Part of a small language model's weights: rotary positions.
Each number is 128 + 32 x the weight over its row's rms, rounded and kept within 0 to 255. Layers, rows and columns count from 0. Numbers have three digits each. The size before them is the row's rms in percent of the matrix's.

# q: layer 4 attention query, 512x512, rms 0.0691, rows 340-383, columns 192-255
# k: layer 4 attention key, 512x512, rms 0.0703, rows 340-383, columns 192-255
# v: layer 4 attention value, 512x512, rms 0.0723, rows 320-375, columns 192-255
# o: layer 4 attention output (transposed), 512x512, rms 0.0669, rows 320-375, columns 192-255
q340 107:140120105104102126171090100164083152127124166035148052137134117179125151109109097189161167097129102123097148149131083183149092101102102125065160104096090211104126085068102097177130131126129187
k340 104:180147083112128132142165094138112139098096085151126137125083129121123148122178149168127144082096147155129150147098100138130080127117112146143118144156105099124126165079134093095202148106170047
q341 105:119121167156083193131164134130170124155156094173136132129090090095073071082155152111121106164067177135093128162145161084123127156088126123173134095094071100153125137100167083101163160155101110
k341 104:104119109148125155135121097130143135171139120098093102119169173098113193125107102109142146158127093062172153120145161123125143128092096123109131152093128115133131128104121144128160090112142094
q342 106:117115078117086059139102158088115134102101111104176117071095182119102105112124164122116148191076169146121122098128102117118090106148180135138083096121116133177135121118118116138159166155087105
k342 104:216153143086146105112118129075062162101096127137128146143194115192120106095159092087111164097139082167110113188119137157113106148130116131190192146107150097116116155175157103165139082136171126
q343 097:170068183137163158148139132127170120134067119117180172131118154141104154124114119158144109136092135113132088163120087107125119130095096151092130127149175170123082168168081155126112050174135104
k343 095:091138113104162165125055131089095157066150145129082143059049191185128040102080174127115118133157150148109134080107128117102162165158091112087174111095201163159117118128133114183106114139137113
q344 100:165131095161171164107174091140078088163090115165126095137151134173134082117113129109131163172167174092117138141138095109151077157105145101130158114119134109109116125179146106117174063155122143
k344 106:105081140156111119188186162094135123132118174135159126148167102111098088096121152067148160087200162124104092115138095150128150077150091103147208132137069109113111130062155123127091154146120115
q345 106:140097147099148093157120110097121132132107138125149138161101196114150123138122114147171113159094143140108118092177114124137172086113151133031112131139134086118096141087140173146153083135070173
k345 104:099120131159163186101182106079120167102107060100079110100190113142051122126119089094165161115142103086089120127171107167150142118104124118184181142196132151125075116187133143140164092099097151
q346 107:158177109068134127128127095089156102118146116181113144090135124150166137120164088159125158112077146130124081089105125121184134154115166144153157139130142103142079131148057130119129121189128139
k346 105:096082157161137106154097109171154136100074144156128162111143170102098125159184143156125083133111184086158146105099143113102178067097118093079088105111162136118168090113098122180057115114161129
q347 109:153142130134180134121131132113084087154163106192173135142145082167148200125136097122156126165122156124143224089092153156158158083108215155125121101095143140146045077138086081173166145117186075
k347 108:124097136063152147113121151164106105178149117127098118125114118094126085110077141111162089089101101049142096142076194142057141158139161094141107144078120154173187154129127132125129133101165180
q348 103:156091123173135093127098132143149068134183179120104086112139089108145162101131104161169126174129168141143142123168118118136094122197087112134136092117086155169119123132155103124152065103166119
k348 102:049147121118158123145110093161142153064145099131098147155102106115135086126111145108092189146108126153154161073118201137147156055109199126094096121098182093084133078137164065112112121171099138
q349 105:167126123125089103110195130104154099156147159151081121207142079121094142137124113144187155129129089144143154113131126168158161171154149153136139109142118111129180164085123137198105085096156120
k349 106:109117080154116115120131067122149117112126138133130140146114167054138150088088182127087098134141089133096085079159158109130156060118165104120142181118115115145114131106135211065102184146042126
q350 108:107159122141068125086153097098098161136145137116178107100115110148049127145095141051144158167163140126140111101154125141166135146133119145139106122093153106104101159122143148058091147078094119
k350 102:093122114168092118200103167159145081082231132120065174142139137102185122157170164116093178146103084126139153183137098099089149115138146172139158099115118136148155095125170113096165092103149095
q351 103:155142136146075104124151082089108189104129094141124113139180099117182149118129127090097172155108102145121062141179095083072112088096191098150156139108115104137164147167069173086138157132073134
k351 105:066125066127193183159181112137113067100144191117160060178160174127086160129111113147175135150135223131106072097064055085147134141140161157077066142133142131116198104137154166137110125102171122
q352 093:122115146119163162098139075123136106101124137161149136139142091133070213180154111144111111110150119079114098129103167163136148174169103056130097151162077203146164148206133120190151127142210085
k352 092:135139151139120152118088149116126131150183179193115125187144057129200103085130151077134095092119152160148074121107059100073095123082087118085136040107149090138090108132090160147110129104154203
q353 095:102106182116109062106064135097122102128169131144180148150151120129126143163148060098133068157120156054151097137121114130082225151155038132126155122154172090113194095139153155154120099094197145
k353 095:133081143131136135165138178160140192141089128113107144133171153079169131102188137095090166126164133127119163151108110088131107047113074108101162147142123106120124142078122120109122140133158137
q354 088:123108079109155200146140114126137081086072116162106133158098126141164145099145152085145048123144119115177148147066085133136090179199133123161108117100091143134153118162137154128158114140096120
k354 087:177146094170134118109084119115140184131108134093138173091129162105191079128136175117111143102165094153179097103162134139123131090139128087103121133067154081150110149140115119179155161171167162
q355 098:123120203087129159122090089101163070121159127142101105109097140094165156131114110157158207100113138080130093103215098151125145154100138076098129173100158108074123140120179101066144125093104111
k355 100:119096101106117182171148173108095117171108058115100158116079129150137127098140119108084142155111111128136161164109095117194125134146048175192081104086130154178161103143083119164135168123119172
q356 096:146182097161085105130084135104132121126130131150170134128140075152146143152119189146112160178107141115148149138122081083136166098123060122141118136164191126109115137072125148129115153082144111
k356 095:100140169114139138117121145140084095187112128151173198133158148105093152149133143139094083145119092085118137161115094098128084128148169112172102142142122123096131153102149152122122128135151138
q357 095:093099157118163144159134165168182096155138106041135102129114129113120130088121117160108105097113166128065135164126090139134188127120160111097128090095149111125136114138145079091174083146109128
k357 088:122126124090081147100109107168084169089166101146095096088144171141087141138121106125114121114096108066072106107157153093111067121125172078148151126135198148159148075118134076080105166146135166
q358 105:126096120119165152153168120155153091095137138154117170171091129130083132103182157122117110123170136122110117099121113168095107085164130131121147121132047110110126206202094098120127095119130163
k358 097:154167126123086138139098073123138121141102070120099129138123133132199154161193100076071197152081133088139154069099135139093089132148136091167128136081109150123178146132167175107049125165092117
q359 095:110111141111072112212158102095086139109143124100133157117120127107094087118143114106118094152160124112112077127140083035122118127127057110094133166147200150110127102154053160188123186118120147
k359 094:121148174205195136092169131142130135114090159212077113113150118142100160128173136126114145111108157142100115162119065121140100102162132133139121150123150129136162119160140147134117130145069186
q360 102:158145082142150084127094121138120119157152089147127104116158146144147099147135130160083159072084118125134128131140109118087150111109125103189124158104181089106162094126088125179140150160114092
k360 101:080174186133058164080170126145097173125076120114208114121105063112117131194078108190117132143100132076135123159156158151136128137093113104154102145136110144101115117138166130136132121108070130
q361 101:098171090165066108172094122103145139134123127114129136115143116154115135145148116114155180108156111076100083139137127078124117099061122100132148057135106116182109134128100106099103134117143217
k361 104:140092139148142126088038129126158173120141091158058116121130125141109119103069079142117088123132153207043179085229065150102162091112131092128173090145111083159115115156080112161137104120135120
q362 102:128149105114145142138209127193123085136134096125138111100104132145115117063134157082103122187107136152161088160099155112111154172097114120134121099143143161109102161148206093154128190149093122
k362 105:101051194145108111112128146097164127232125059085112106100130111094113213081141054134118149085096112090109127152142127110109082149112094146140128152153118155096099111115207162090152164166120077
q363 098:119166046168172115129111177109095159161133119129175148168141178113125190176119224118173160107068119135125088134134110110127096168144172117165106090124130178109096142082137138089112154137121066
k363 107:153132101125134102131156083139160146142128103091111101128113159148128172119187114126093128120095125093112092074125116133146134077130123032079124139114166062111149142089134241180101120120137117
q364 104:114146161117163124155130109083178144098093110113154084116146169133136098154137153106122049135123079132099123190141140073119181140138165186090187160137106102076145119135146082103141179111134117
k364 104:172085142123140144117104089150159135178102106126127141145093086173181145114088109072175151089152097118144072133116114113143172115156167102063064191133180125167093108097074085172168193105168176
q365 103:137134165119103131126116046153129144137131121110146126109146090118112100135133173157081160189144152120157163165133186126111068151106147102148104133142162089153162088143123127133170178142134131
k365 103:102115151114143107172183139141068187154100100108094138152124165134140108136178080096080083041111129111107093094117058101096142187131115154114088116068153133129188183173186142123126138118106149
q366 102:151134137155085132132122144161141070155093132129092117060166147121102098107199148151110075089100126110168066156059128156122112124174160160164128136132111081096137137184148128098211121133099160
k366 102:087119147070134192140076153121120106178146136086129068170104176119112149068169146167166118132187188131110173172196146146153108124100105117138114133143152129157126115165145142115130108072149104
q367 102:140144172163120129109078164131162104143115133175119120179131086101219160130193150150075117116207136163147199153146133185167130147121064096120161149147155098073126104099129120141129110119113127
k367 103:121075141148089095126128133202224121125193123113180062143170165140091130168153170078154129110135119187096174085147142138189164114131166102126109090082126121108186145177094117090075132102098163
q368 108:146248152159107118123082130132127126123148135102139089100136099052127122109122113097080087126140148125122152129147096142160151103112098165107134101152145139189120130114095114147128121160118087
k368 103:171098072084097119108143159101125163114083137128152098137097166132183083141103143147153202154170094123129132151154086142100095168165087071100172126079165202103163126110153078159145124119121192
q369 106:116158115141151105161129143101177116097103119139182122129152103124144128099118102171160093156113119146105124147183058134161092141100116154152119088161152161105110128110155109117151143128138157
k369 103:070117119152067128109114107139155140133103177112128125129127153136098096176152104099182105054107108152177083098152170103164158104082165175160107093144136163124139113083120154124067106152125141
q370 106:190174101169042149061133122119205185105143086162072174034125140148137133140094164099113160099055079170124179156102127162131118128130156134161026063103135159162119087082085155153087139150142154
k370 109:139196130113139156131105106070144163164137113113144145158114110113217174161174087074096215205114107127193139056055110130084051145096097121087119107128085140131101144118155233157135172098123064
q371 101:149180112122198117168121147180108140111145083108089096161109071180230144123112164090076174142156055139187103104147167157140122073154105152161113110123071145146071080109185114164102120094114143
k371 105:125095091133150110127168215116146168126137075137132132137184135094102101133166172114122127124161188183064094139121090073124136149068111165100110127189095125093090201103123139119142149099127193
q372 102:131135087128170149152134116173097161100121117117159151150109149061169098159141152124121147132100086142117123130146118091109122097117107106095138037129116169159126115070132110139226140126169159
k372 103:127150101145060150149117150093159122190153131068138125141141128177112105171085162161143049091162161145051123107124115146160131208117144095115116173162119111084121110140173111130088097160155128
q373 104:052065107152133193075082166143171165155108088133117157141094138123133100101113168143121152175112124143134113120097113130112025152088187129159207076067104097151086166100141148099149133128087085
k373 103:165131142128148137149108164136135131117140108110113149186105092143141137070151120124114180094095126158135127133120154126129122137116122071137113123146137116168155117122155113090093165122168163
q374 097:110121155093127111136125166145086066127075151145078086133112110143114144110116113123171103100167100124113160129156151021114066090140142073126125069175147094167119123124176102135117062121137143
k374 101:154083128157090096116122159133120093089115099143164145100181059184156153160146123127103163068171112148152135135163108139127117165122141157156113131079123139111168106155122101122136129118185099
q375 093:136159117145116149152057104127112104138113171091120146084147146197097079090198111127084098182093148064134154146150122127118212142099148147141107159114092139139151065147154124090101094138139104
k375 110:103146143127133187086161081085174105174126150197114058124101107128074144142155104118101121113094111116177124089084147115169128146175075067103114118149127190110171135119137133065127141141156109
q376 103:085164131117135143106124083110110101156113115165211076126129118083111137104135130114143083111154131124168163144153107152108105136147136085116094205140198097088188100072092109155105103127101204
k376 102:139135107125105111113129106159152136150083117099120088117129097099064094153114094099111113130072128176136136105102070136096084107064133112170117098140172143166160098149128092163117118142174112
q377 110:114210063148086097076151088043134101163076135110164143118107114125160158127133143159124132127125119072125136163122098138056158135148144095160125111117187159169111123088137086114111189108135089
k377 105:144113150163127120109113173136107146178156079134141118122137157100158150135125132079132125129149154117120146131073116135105116086117131098130107135129130099184108104110133116114125244138101120
q378 103:114174131109134116141167072101116132175171159140167100125131096130123157102120171177129131145180154122099126100169128115145082178104098145140096098108111117080138162115159129155199142137138145
k378 102:143096083098091165093110072125120160160171160112102145147077203071123151111125108200171058110162079090132143097081111106122154081130117106069132100120131152173130121111133081136147135093133130
q379 106:152128080133141161102144114148130086135143135084132102142137136176095137141141106165148064085105134139166112116140145134179156071110141146126183146157156081105114134117172142132087123195079153
k379 107:154056121114079120093124156103100108081152105115065155120165166079120091108076127125122190125127180179080130159168125171102160145119156089131145120161178146158151072180084113109196138097147098
q380 107:168047111132098118184205152114133154156089142151105077131123147077095147154119067111112084125152094127133164144112132109164109155118149108082066058154158078147101176113172100114104097103155157
k380 102:162153150040119099155072147190116124146120143127153107175160079177144155070117147135186144107157105108139126129126180119158119129091113111127144219157130160073132086182150165143159098127157158
q381 102:120146132118127108108107170116120138147099168143151117143103176134110069131111150128130129124125140127109101166172093120175135082149104126155194160132110163116109173148203104109080137070076110
k381 101:054180099146142160192153110097119183122079163123166143153142130112131156148151100167160109136142132125112127157110121103197119109220135167143142135122159142108129147155084088096078159115138097
q382 104:125178145147134113159117112121116070163066074129163123129187142077178071134132075154120131121168142140102146114094165110070139102123112142117066121128197059096122091103098126117185122120094117
k382 106:169126119140166208117159123088162139128170131156214118122075132070132129114173121214108121110047101133135150174099082116228157156135117186099112164147112168155143139148104135140113125106151117
q383 104:187067166146111187128130141172100173086118160157208106122083073154124103161166181142170121137097162191168079132107123118137071182142115123154103148115163127105190126105109124146066174192090104
k383 101:056082126106136086053096061140120132184112169115095073139074176095155092092106194168142116120195118134098189132102151130130088120203112159105114162198057121172131130144100168135161139108112103
v320 097:107070181133115126114154134177109182090135141139095120118088123096108131114145141113251134111119110095095112152090131134146116074171126139161177205079125031114096116154156068147128135096106148
o320 096:126139172118094172122114103173120120080117180109143138149130092155092152128126082139112127101132118127133136114122137099118160150192115050131078167100123142152174107136122158140127149107205159
v321 097:124060116128112089125156190119190140027142172138153131119175138088110143187101111179154160146113136077102084127111143170161133159173185090139100076175143138124122081119132152124100137134193115
o321 097:084153085161143091104049091131101099151141123110140120166135122129107167104171195146142107125142107178113108172123140135104109108201057089185100101111132099128098084145080146165128178171131072
v322 096:150119123115195159120162122158159196148130133137174124169138162137094146149098151109185140137184140137168112124122166144092113164145098115107162137117154185131086079147090154137147107145085111
o322 100:149127126090054113140148128080157129134128172092142161164111130129082143123136124116171124098103106147206114164097130118143159105108186185106128138146139160111099153149152132058162134140131121
v323 098:085164126087095118151153176104120125179157175143172116128176125116150138135113191159151095106156177098101118102138117166104149114123118107086137149104124157144159171165150167110144144156059122
o323 101:178112125107107122134140170110121097156177124088090089174160117156103137163134095130148105149158109160126164169196083142124158089110141048114131160201199088082115142100143113119133094148135120
v324 098:113137167133160113166191151095104097100111159112150096145122078137177094096122114152108156105079153167090148141170111100165210082118144116165195120165135112080101097133097077133108081142173065
o324 099:176138155117148076187133159093123122151156154146053149123142139093059116112113110122200145086131103108098119116163163094114136061109114106104089144172163157120119119154112154203128136129163114
v325 101:154133090092139110156136164105119135109159175114126112122067113130134107103151136146117098207102126150095129119124059143158165052125120178115219079115146160123116145176116138143165129162134094
o325 102:216146079163107090095139101097160112108126116088096135125149123121074082148106087170131154142172147137128073076149111106179127044147145138110202105121050082138166089072117144099106081180073158
v326 097:135113118109109107137147099093113150107087144028109120137137107107142108079103114130167162083153187102182083107099142186135175156165139124123141102160093076107089166134131130092129142104103137
o326 104:118135121116139121141097127106066137122117169132125077147170154136152170148107112117183134089147092195145122125124160145137150142158134005132114084129130089149157118117134072189116096131142133
v327 100:179067185142136093098157108134129100102121162145178146188138106129136089173190120129149170094160143186068207129161124131130108099155156146104107139179133170129156134126110116154126165181161145
o327 103:131091108135121144088116100150104131115099097153094166140178131141175130120151166108120092180148152196132099176129160098140125138156146183114127178124179136082182146086090123124111139151108082
v328 098:101164160117097116096119131141159129124148133108116141204149115079079094149139109147140076133124151149121165133114150142151110117143113122147090096150154108090123145125211113103105160139145136
o328 101:126150153124176155182134127114126113131112174120105158184111148124114059139116135144131122166154141125120123108101137093077120089118168169098133126124133121110223112092136145151159115090133140
v329 105:108203134142144103127135117165076131150111111172067138110124118140152177131144165127113111150120083092102136068098146109155102099127153083114116182116121108145102188128146100149172102133135166
o329 101:080164156155119094142146165128122126153091174136144091162124155123152171126128124104130075110117149126128080142116085138111147148085093117118154083140128117119120165110188086124119155080098120
v330 102:161154165145153170070116124130129062080136123195111211153087097092081132149085142126106154125126194141152143104120123177102131155130085178152072126175110111121171080122126147135133131152127124
o330 100:136169169170187178112127143100168145201133102099150140096123101055136144124180115130132069177115223152091122161084195087088140136137099086117160082068141116126190102144139143147176144102105175
v331 096:087080124195124114154135188135117152113095175119146075084097086109137157135121120114109126158117193153128116128136156101147134139136073102052150102117132149119103120085087062154175104089107110
o331 102:151120166124075119178154082114127103165155090091094110177124153096119094135128110081120110171124122040118106115157060132165200107108134125117123095106126135139133091151130124117095149121175139
v332 096:094122121122099093142054141089173139140125151133171146159123137114173096107143094132098129100170078126141120090145115172157094120165123160134076155186126124159123111059116116114105119097092101
o332 100:109113121155115057129122096115176088132143082116126147126165165133125144104121101214092101110152105149082125074155152081147094093130099130077109127151143090100134055116076154131172157098125069
v333 097:098133104140139077079194138116156180113072134116127111173136081172151147161097113097126112088086086155145114093083186104145114140093111103200124201127165154151127158116127133160180109096123121
o333 096:105100159146124227153079126083115132094138147148146210106105142197112069126129174156081164156069156133101168103119127188164158151143143081130153153136094139093067146134109083079107112135166108
v334 100:142139165115148122096132144161153035102121061147152144150154152151110135121169111108136074139105106106140144115121130162068089117093126094120150140166165127202122169120104193112126155196166090
o334 096:132100151152104149121088114160066068099128048102171089162102172173157146130125127128127129140169201101109094124137124157109127079120151046103173158101130134111139153133137095160141097099084169
v335 100:074171125124137184094120115136102141097107187121108151118102121195133112093089181129109167176109117200135109172156122156191060168128137142160109112122109154093106078113182096090150157117121135
o335 101:108122110164177118071105110084162132157126125157097139142187110203114098152234097104175104124085161122169111156141089118113138149139178150157135147142124187133116167120072150131140157076127113
v336 098:119104103110165145124192106115185077121089099115063181147139127121120108154060107121203165137121118165128146147154119130104079133147145141094132083119128094095074198098138168125080121136115069
o336 101:118143114124130107067128126164152188136097124154111095102168079086170193119103154088061121103170208109078112141167142169153127133152170109092120163066078081142089115134126203157077103117151188
v337 099:058118113117107076163145146110138153130097081105122163148097173157124108101080207127106172151094216123144131115135118098145139155117190120085038075113158160082155085086112133089145108136090158
o337 102:103110137170106166119137223188079131170112067081127139048152066189106093114084127143124101078107137099091111148156117171090113111081061078121058137135108123127201120120124173145164110119173153
v338 099:158129133151108095083086130119101150107118161172166115117114177069081115137103120083123115092118135118195178132091131137135108091137175124126171130136133152134162130154134081128149143158116157
o338 101:109137159129133093159143102122084175070110163190064106135107132136102090128139110062106089132140112108116106108175095127137152154158096109180112142096087107111073194105090100107128105141154107
v339 107:113191153072159126144192143130186100134140133136064123100139095138180165124154126121091146145109138125113164100105061146092180116180117119072073212133056143143117065126127170149158110131135135
o339 106:147083207073120124163085163082136119088128152154122130111128114124152150118138103131139066127109138057148105177105100143154194142163115125111079086170137127129124171109050117205122150160134078
v340 100:093196144113178151138168107153088152105095139101148101163116153185093131126135148132119154109129081125125155063158143145158138231081138115129163128127159118126108176148101126153102130130115151
o340 100:078101177102137128143114129097103111131099113098110102101148074123144138106150149113131119166113152133104126139131154084155160198125113190090142166091204091180118136095101102057110156122125121
v341 100:093143174126176171122173170123106103203130114096146071178114161161115107158095158024161075121157194172122121129157188106110132157099137169101119224131175071109143197094194054139148110145155147
o341 099:151103151109145131179094156066115105102119073139100114096139156108164130150131183099082085092128110155048138160164152145133117063079132148113092166062165067154190128129137115081113145175166159
v342 105:180110096082109127091141097140126129159139102097136138123134127124171162158123168174217109138170140132128060147034112138101134138060137168097115090150120099140181143205120180138166111091158160
o342 103:153166114147140103094162140147100149155116143145078160113162116095151160130134131125125105118212069127156116102110133133148197116139158098145143069158121134122154123040149133128157136138132132
v343 104:090151095107135168192149139123100162166101083063115186119122083089152162105130113113120099105205109152138174119111105112180130106087079152084143141096185099087137162155104082069147125098106148
o343 107:176127119100135094138167145144092144101067149150156147124129083146119122072089168081143181119066140119156165113068138082175139043090129123119122135181116118065205138130145124141131112143092139
v344 102:197085094113164061149134106074127105089114097089137159120119160069151130146102186085109140101152128163111123088110102153154117148170143145147063178108126032085112103073152165137075156150137149
o344 102:096178074148100179107127173107133136112156149103155137138096095174172169143117138113171105180111113107083111134138092095124148123077106105183137144117103066049175141186096145079129145147133178
v345 100:167104165100181116151173119171161145190108119131181085158135127137113124194104046167128133110145125098102110111075117115148069112075117178107124100103149120183151180136138173161159119157119110
o345 105:159146075109181091074103136162124100167114132109110134132176124107112127195139136178161164146137147124171139138186155145102098126176133119181118110153151116109115133109105127159123086169186169
v346 097:152122118178145110134111099123120150135152162158125132173185114133140150131106159086172198094132116112160159056137176196139155070089158141124121078113146178100141103127116092121137071183122120
o346 098:115177136045169141120085144156131145050154144114104097145135147150091078115129140176158064104140163070206139088157152130134152145106085089152143117150096138131154128168181153084107120089170124
v347 099:078110138122083160138117134149100107114082093176135105124162117093127108129100086152155063099120159130114082089178161110086109161108109108121155126136139167112094107147121096147132122115069116
o347 103:165137132089112099154037139123105169122076153168157107125113085186083065125116146111135129182158173124068157047111071159138110143118124108149094051115132140116120159120128164131082137157118130
v348 099:166111099160089128085153117108160172111133152095091151132065148156102084108127109144117100114161142063118153089114148121127145200135111162149145083079110173104198137069128099083054104206141180
o348 100:132113121094144108078108070128097135083152116121138139148076134105117203079112060142089119075137158209147083110145148117148122101110134068169150150056079087103121132158130176113135122138157134
v349 098:132088111110059123094146143140137106139087123154161106095124091121151137103142123100140068153154143121152165126145118139148129141118120128131122083158142110144143098069110128125113119086141135
o349 096:138129085076115122185102102119198135145093140210145136103148149103216154093083111119105077153128155119232144162144161129225153150106140096159193099127151087128115107096115106137153125146080111
v350 101:061132155133125134108112120139126103163095090141092156118107142149095223134141117139184178138056142166110110150143153105086162120163148156119103115127148101126079147083133085084100085153158135
o350 104:160126127155136132184110112101173180162142112106106106133171071120119127134133129144132037127165102073027106181120117128087127098120149128150060166075128089127107130046188194107098115140144171
v351 099:108135124114140160165171129105138176160158079120117093118121084093065079111159176124116199167148153178088159157162179142148176117115158109145104029056162123177167080157118114120072158135156194
o351 102:097110154120138116146079100122125150175166155070124088092078159136090129146151088154172132121108118116174166111148162111137136128065131162134179161149172148117111079152164067064126134090124186
v352 095:166136167094111135176086115102159120140147153122149071084145168145161126145128133125094114106081135093135177102135145161111163170096146110145159057157127134191104078154149145127156147116108079
o352 100:145162126161169095192158120111097139117129074125169081154130107132125059148131081185116104154161129091131169173137136077176139168106120131081115151118166099141083145082115164110139129103127104
v353 099:123068111108147140132131150205160150097129113094131173168129095072084122129101085061097184078163138062154097091172132119101060161080144131092157156099135174117145111166142131110098123167113141
o353 098:143119103136090102120115141075120067114130093127135155077101149139217081083108148123104190068135130144108153122120138051180099144086052092148185136116131157167140142133135177138118106139106043
v354 097:104156160161161144154170090092129138156124107129147123196067105149126130112196121205165158117086056123235194144064039064198120080153089122065142149109062116131171153117167115134108130098088099
o354 102:088121151136098165123123026166125112099163122127124163121064089115071154178106143174138077080146114107163125120118124167150094138108124070126153116086129086145104139101123123169116140119166073
v355 097:066130136156097147120183141115159112198167141142117105127163100142173111132136147111092100184173152130123062167190071092122160076083083159191105123158109099122134127131123162174149148146080074
o355 100:102132120153057133081135169190113121135107147206114109070170151066129113144160099128069196212119110087127180160156122160140169132150069109134115097135163182133176125102130118150112129132115128
v356 093:087082063169108140091186158154138126146138192089074154130127110129044099101124153132128195143066120104125084035152100116110133103182128090110163074199175148104109175117161163113199114073112105
o356 096:097166112101131099163129102050114127105163076136090140145138109128080208145094168133126168172159127106128082099177157183182111090167108111145137199169114136106146115132144157192124163146099181
v357 102:192175141148106175167113081070124115118163118126101129183186120133152133159130122088137174172122078093095119107091102068138110115178154130116134106091209182118151090108126157081163105124063136
o357 103:138117168143053093087135151201160099129043100169082106174195145141113060141118160140085194092143126084121081134130118055133145115090190142096107110138159152142108138138124153116155132131087133
v358 101:148159136134149128173149142098144107186140109162078117122171154111166168123168014073119160130182115156151081135180135162107160149125133104091134105152159189142144141115089177190095086165158085
o358 098:117164078163130161130105158068136101159174162106135145103198101124169116126128118154141161171134105132118140107176085122119101133157124153160068080074108108130111198182095170136181149093144139
v359 099:134130124069054105150175132118157130213047121100137100121111122172125110091103115087136131105123110103125099124125125141142187131122101164155149137152095079107138106124164121160114121111180123
o359 103:157104119096153150156081167111103109138105115151114095156100143075122137137149151185173139171103120086149120125157103138117168096136159121093213128129208130107127110118123107123146115144100161
v360 094:167124150153169140168165128148120134175161146169147106140147142153117079177105108133108161159064163089106125146145101109137118066170115139133151101095084125191155119123087192090119112143146167
o360 096:157024116153092094179031142101147078059144160133114074143136154158141170095097114121112169138129099132166131106151095133154122131111126162138076169146158101127160151093146132079142120132088134
v361 100:124136115132121118133173107165145141142093133121175126109149169159099133157096118146146067152113088108120171156166156124126119173095159090112148137080104177186100168159142137150190136124101100
o361 099:065130157129162080164117107128164150110120147106098183120142116164113083120084101139128115147134149121144096171124192162191131114104131143123093098079129172142097171147138100120132115115136120
v362 099:185083153166129161129129126127134138112108131132106101138149098123238107135172148178162184136106184153120133101122118122124115092135104128203132084141123150118146095135125165150132173169169141
o362 103:114164135136081100136166156138084124137116091175121164110128167151131171090120145161096141093160151151073054128093147155126092147177116167122083125092110138073161102096081143127073117158137168
v363 103:142105077160143153154120049206161139104085167164183097113118123072149141119137111173148110088137094149105133139133174148119155138109139124187202151128147145155132151144158191140109141154110173
o363 101:159079154124172229203178169152099144128172146128134150175059133111139094145132089123119161112157133167159108160107073158118116124185187154154091081154145190130120072124016112095096125156096124
v364 101:134122113161176121135079107143169146121116114104095196098021109127189148115149059149098140159158119099156140094054152111158137152113201088130118137126165156095081173095159107105120138140105095
o364 109:084124100168163103140130076154156163143112049093092120139160088152127099200148140190133137071205093145097036159128117159156102154128165039144179081136105056162133129106177132165134079103155112
v365 096:123129092125181186100115139174115128171136117135105094120143089169133102142209114105126156195149167130192164173135096094144069119123151204067142225098127110061132088152168130143092126091136142
o365 097:161134123168097103106135128170141134123138124113141149131138185155147142075104139044115119084155096173140148123062078155153156135094127071136130064144114122077102127153101158128153107078139124
v366 101:097138095169157096101121103133132118085085145110082095074137160094166119129146089112118131097095041084067138179119093188115098126141106107125140103128104100155079138078168131166078125103118092
o366 102:227165124120144096168113171145127097115117154106116076079139119081180127120089056112134102114151173096144138097134133100107167122152075075082106152137126146056088121142122157162120059091140138
v367 101:087130063164126085143153114168144101136129167131150100170112059182108141115160120138144093120130108116092101130169071128098170136144123088125132120194108157135177125064118081088123120143157082
o367 100:137140129159071174200098118108153111128176145186094104126119144138062075087160085131123092132088182061196050136099076130107137141187120124111098082165171138117117120092115081122041133119169068
v368 097:098135152123114140106153078154130182117145083141126093147110146111102084090104121107138117112107124099119156187093115136115127132168096103114099020118129110131115147143073096149075144142184151
o368 100:156162181127073077131147103164132117158079141116187085088113115107090140119081186118141094162213187194174121112099087075139122141144164110166140132139133064086125158093140152063133133084202101
v369 101:091088150082171099140154112210099131152131147101083076147074130114111182145138124129135089108088154121132135087131109107106142112168128124090110132109122149127170146143117097094135127156130201
o369 103:116114124110119129154145100171069135166154127202104065102160080122098098125138144153111122132106085184125150113146123139139118091124065158132164159068117123093133084118162103157127122181157066
v370 104:143099180084120091133102189144124140174081109068107154206172091146145096098115122138150103129073095191101079184130079151139107125151146163156116110125151133123070094112117117056064179101105168
o370 105:069082096110171123129117133200157157147081089143133160089112159174109186154081165133075117088077093126164146089083104130143095153086186104157104087127114113106150127080107139195097124110140187
v371 100:185156119148135091152110090092135135145109054151118149134182109142162127142147152141115128114158147159118145158118075149145136071166096134043164150186146163131155108107115146156154142147158156
o371 104:167166047074097119138165186085151068132111114174110119096189076127151092099138126170100146107126147130162159163197150173149078096099052118081148137101127132135134137126170135133132108120134094
v372 103:138138113129087075140113097098154070112199133128132149173132182075111108129147176143084127123129109172191146115131105110116097086131130124084139102120120134179108137197101132165191142050157143
o372 105:085078165135131074131109149119133180079114158150097071140129135201133146098162113150120178127096220134135163074175077172155120160147148171131101097172080137146114096129109054215098147127110104
v373 099:175091101148066142090113086143118157128104042113091086181089109146126148108101167116075145121132182171137149186140136132177074129101151103112121075102205161141038069138142080150082104082089179
o373 104:141076071177138116103098134067098070134115108120119082151148110106105146183146150160099160094112141111100068125058130139146118103112165160153117152156114146136134112121125144115121133077101160
v374 102:147157123143100144158115130150112118199101149089068155129149104136117097135084161066171084165055075116130124157114195112193114137146102132126127071147112112122139137145148072118099125120148125
o374 103:170112159153081142138099092142135164165127195172174138127095132122168118106086138132124083167132154165131133163132141161131127170139120083137116134153146138066135159174122109096115104120079129
v375 097:183164099093136110117170063143137203100133088112163105130121154110146187095137098087059198115126145136113142137121135102085156127111116149120185138188037110132118171119162144148123131164065108
o375 104:148171115100107105181162125148104095111124148168143155158143172118152108100136142123115077157085116180159106067156179168129176126176125154055056131170163175094181127148117141152137103175138088